From a checkpoint of a small transformer trained on Wikipedia: 7.35M parameters.
Each number is 500 + 50 x the weight over its row's rms, rounded and kept within 0 to 999. Layers, rows and columns count from 0. Numbers have three digits each. The size before them is the row's rms in percent of the matrix's.

# layer 12 attention output (transposed), 128x128, rms 0.094, rows 80-95, columns 0-63
096:533522531568569491480464471507554380504533519525460434518427456503409554509475567426431422510478527450519531475531493440566556589458406474469389426544480546466453446567457549515448496481434471
088:480496521475448470515598494451395595448516524518479524537534463532635523536446479538476528503490474565505503482522518514492472445511486505524528569534470638521417504495532460532573434451464597
097:377536497539499510555431535521486576510477397461465558450515544462504568465499524496487515434604525536518453459571442499486459446500528540579519540524549528460505537457611509443545494544454428
105:520517514478464523619510451553523439507516406514508508483452475491608491572498422562527564446489481597476522521584440504536448585419546470479536495454465504495557449558478451506470434456483573
102:423553503529530603554527566542542481449518614527483521534521509490417544567470530433478439529456530568500468591504453488570499542459532610473529514386486510490506503511594532562586456448485372
108:501392490459448515455535424521454503435506490513524516519444506491473527549592506509587535509513501511501443547612538478593401621453423425541486508516492500420552453488598580486514535497512507
087:523523452492504555502490505477520574439524464447365408450570484478533449450460467524628442442435454564494476470524462529549578448495521431543508561467502507502407453481505483415514476493543473
097:551513481511517578492539448452513520496551507507547486546436534585455477515544511488430559538557456435385442561455552512496464519490531549509526512493514530566631487565628462547470524474504529
099:522393567452498481519405585439510438480443488410563525571493550471462492507519613474525533491582501468603452510438512465540497511504474480526523488552604468549494527514518458427446511524467377
092:431488524445463506495463571533623438504533457429472505498485468437453536453510491392561399484471468558500473553568459497550496560440511526569497524460506517506440484609475512425531483510575445
094:488432538543550458435491475565580496536530592555481511535463460470443511516463563459479546545405538510474515512432518539461561495578522533423436393527502407376541564413468595463506585501452454
098:435436480459470509479473488485452489555442493488502563463537560420524600546455490493529477470556515529543472551474457519503580472498565528492497499515599441436569515498432536485453481560623493
102:486530471589587622466455471513508421501561516480504516451426522416418475489484468427475496479539416524473512609515471437494489586465531488515449473450534440537538504564463552597474579475485491
106:502559493440448441428454559431501574448538497517467439479547479446463516501506504549528417543548467452521506449430499506564529440609390445465456455567463528541449496576518513406475578517528468
103:470562403420466468453484562524446547538507555523445551507581482522470582463514424512584468453554545547530450484430477579483480460574539502481556524553496574470477520460594451427482505573532371
092:462492510496525525548375535555583426556473362414531514414461563439469550406426469427446470456489480527471496531558463472492569534477525488583528491482532495504471475553404521449412506516489522
# layer 12 attention value, 128x128, rms 0.0912, rows 81-95, columns 0-63
088:477496448479531424531462385504552314510513441589530529393490496528581579496531468539500542489387489527492528507427476517550518498489486477491621445477425484526524516512502561597542564482528494
098:582555466505534505498472624447656461488583586419508489507444506473486562537473423483586529493497594426490447491529561467529500525561570493430520501548503488533426539544366519474522549515549451
106:489512555490491434534431512516441525494525421496541396461547444512491512483521431485563563629560482632467516484457504525567486403533492610530434521422448492522488482456542494538483530550421518
104:483518383500566510553524586466528509500546572550496409405557516522531449540442481505481582570361510509438463532489523460447502522471587512497489499501583504500500565473525417525553506527470494
110:539462544520493474539591520521372505501580507520530446464531514562462565480462447529398602501534392498556424558568445502558457417469491482532417486413484444513490467455534469495485527521476543
092:503526486349482476474427519510553537481604600538566441438490568448502527504467505518640431438536587509409594532519490498432518506463524445574383442514479542488456509530419463546565536532508527
101:482549513650571524556562467565573483458504468503505505545532456544501508446581511461333546533411471537451465510567522502522494475541503599534526505413504478479439426425459469497329502480499457
100:577487485540415560464567593496499570479440522473533512494473552439475511504495487434457420419441531533574438564568602523540459538441568424441493444573572544424576498543428471425437520464510481
092:595515437419463545509454643533422569461600444379574408503576564501503492508484457532515505435414454549534511569452493485508536498456695503471435491404509526482488529518539439516527494619523531
096:453502527521534571495619506434365523497452609476457576507450483437479414558505521470479529529591544515497538471492472525457468498583479476487464519490487570578453464555518476453487463496464488
097:504468526525542541496576551415517495521461401391469447472579497462433476520461451484464553498555471549531493508490551570563546460524509559463431540491529527518356511538537487439575431572470503
101:511491546485484545541491475538518569488542487392501411458571474516473459482473466508473551556494492567478471522580481502526475529611461530496456514382572470511450500449558399396497434541500502
108:614459512484496575470525556536510458486501562423502502497371542474506540526505570480515440439457522490462546502437500473429542491396558367393463430483539496453499465558437530535505501417493575
104:603509483556530520468567530515505403441498575419593477539398561478484559459448605521494554516472563484473497560370481511441498566438561401456454465507455492472493511605469541527644515528475487
096:522559537505457504505468603487557622517594458342514408539490513444431489533550494507559490523545524522488525488546490514522564490531610618437453546448514560506459518506533450485434461528580480
# layer 12 attention query, 128x128, rms 0.0971, rows 96-101, columns 0-63
106:543410474556498449465517564451527554474434441479540447497432517516584523540436507477469445558522476480480512543506430553452513413578474631452482435490459553525504510371478462409493467405449503
102:509442438516514485548501506497416555488496456452519481544548547457616500556435556524479484505488489506407420485457469531589472463473470548465520485519464555522510469440507398420524499433530521
080:509455505421428524655517485503422507453488437459511475452564518430597486524529476511481520420438512555430470479537472505551481506441489570512457589553477624546497503455499477488457537443515546
110:494446578495536517562500471599457514428498526492552548566524513374586557542452518614494463466538541568529456395524478605547499404534442524490480549552502591514457445507507392474418473475509548
115:468530443532482474377471580409500529602571523547510484498467519616445554437495524445543460575499464421526557587482520413476451504482516450558513413440446443500548472509466587483555444527474480
122:510480490456454553550473508538409475398503531489500424394435430458498454520494456578486558509398538557483455495488476517564535508510457512589565550442495446603512440502540472538560585503469530
# layer 12 attention key, 128x128, rms 0.0906, rows 96-101, columns 0-63
100:561537444513573486462408461519611518499493536496448571516453450518495502449542535480549506490492471530539516480511519492516526513463548450448449404510553460480527509572499572509554513503504518
118:528516583462505495494517495530374540469483441500521418376459485434493403483598478573502497488491402456523511489414463539528516422448493536484517457591517472608487478408505580563474541482478461
093:544485491533529465544498536536463483519577525520632482624559507467510508479462485487536396584595491525483482597448571592488496445645516483434415577550470481497580489561456527505621578565551501
087:454481446489548437567561517463499474473431469584554490513537492440540494547458499482538419549511543535528517471449410612483597495618512525435487478518442572498514541478410487463554592409536440
111:520541525479453451445471451472475474555473427420453517502442461520476464453544529496432573422489459452475394555463565388536414595408487460514471412457565490441472605542532508517489386549444511
108:437501506405486570533461492517483489495472521506514423538556577453425543550440502569557417549515542538486579430557483618413587453503549534497454528511452479488430453369482454539443598419446511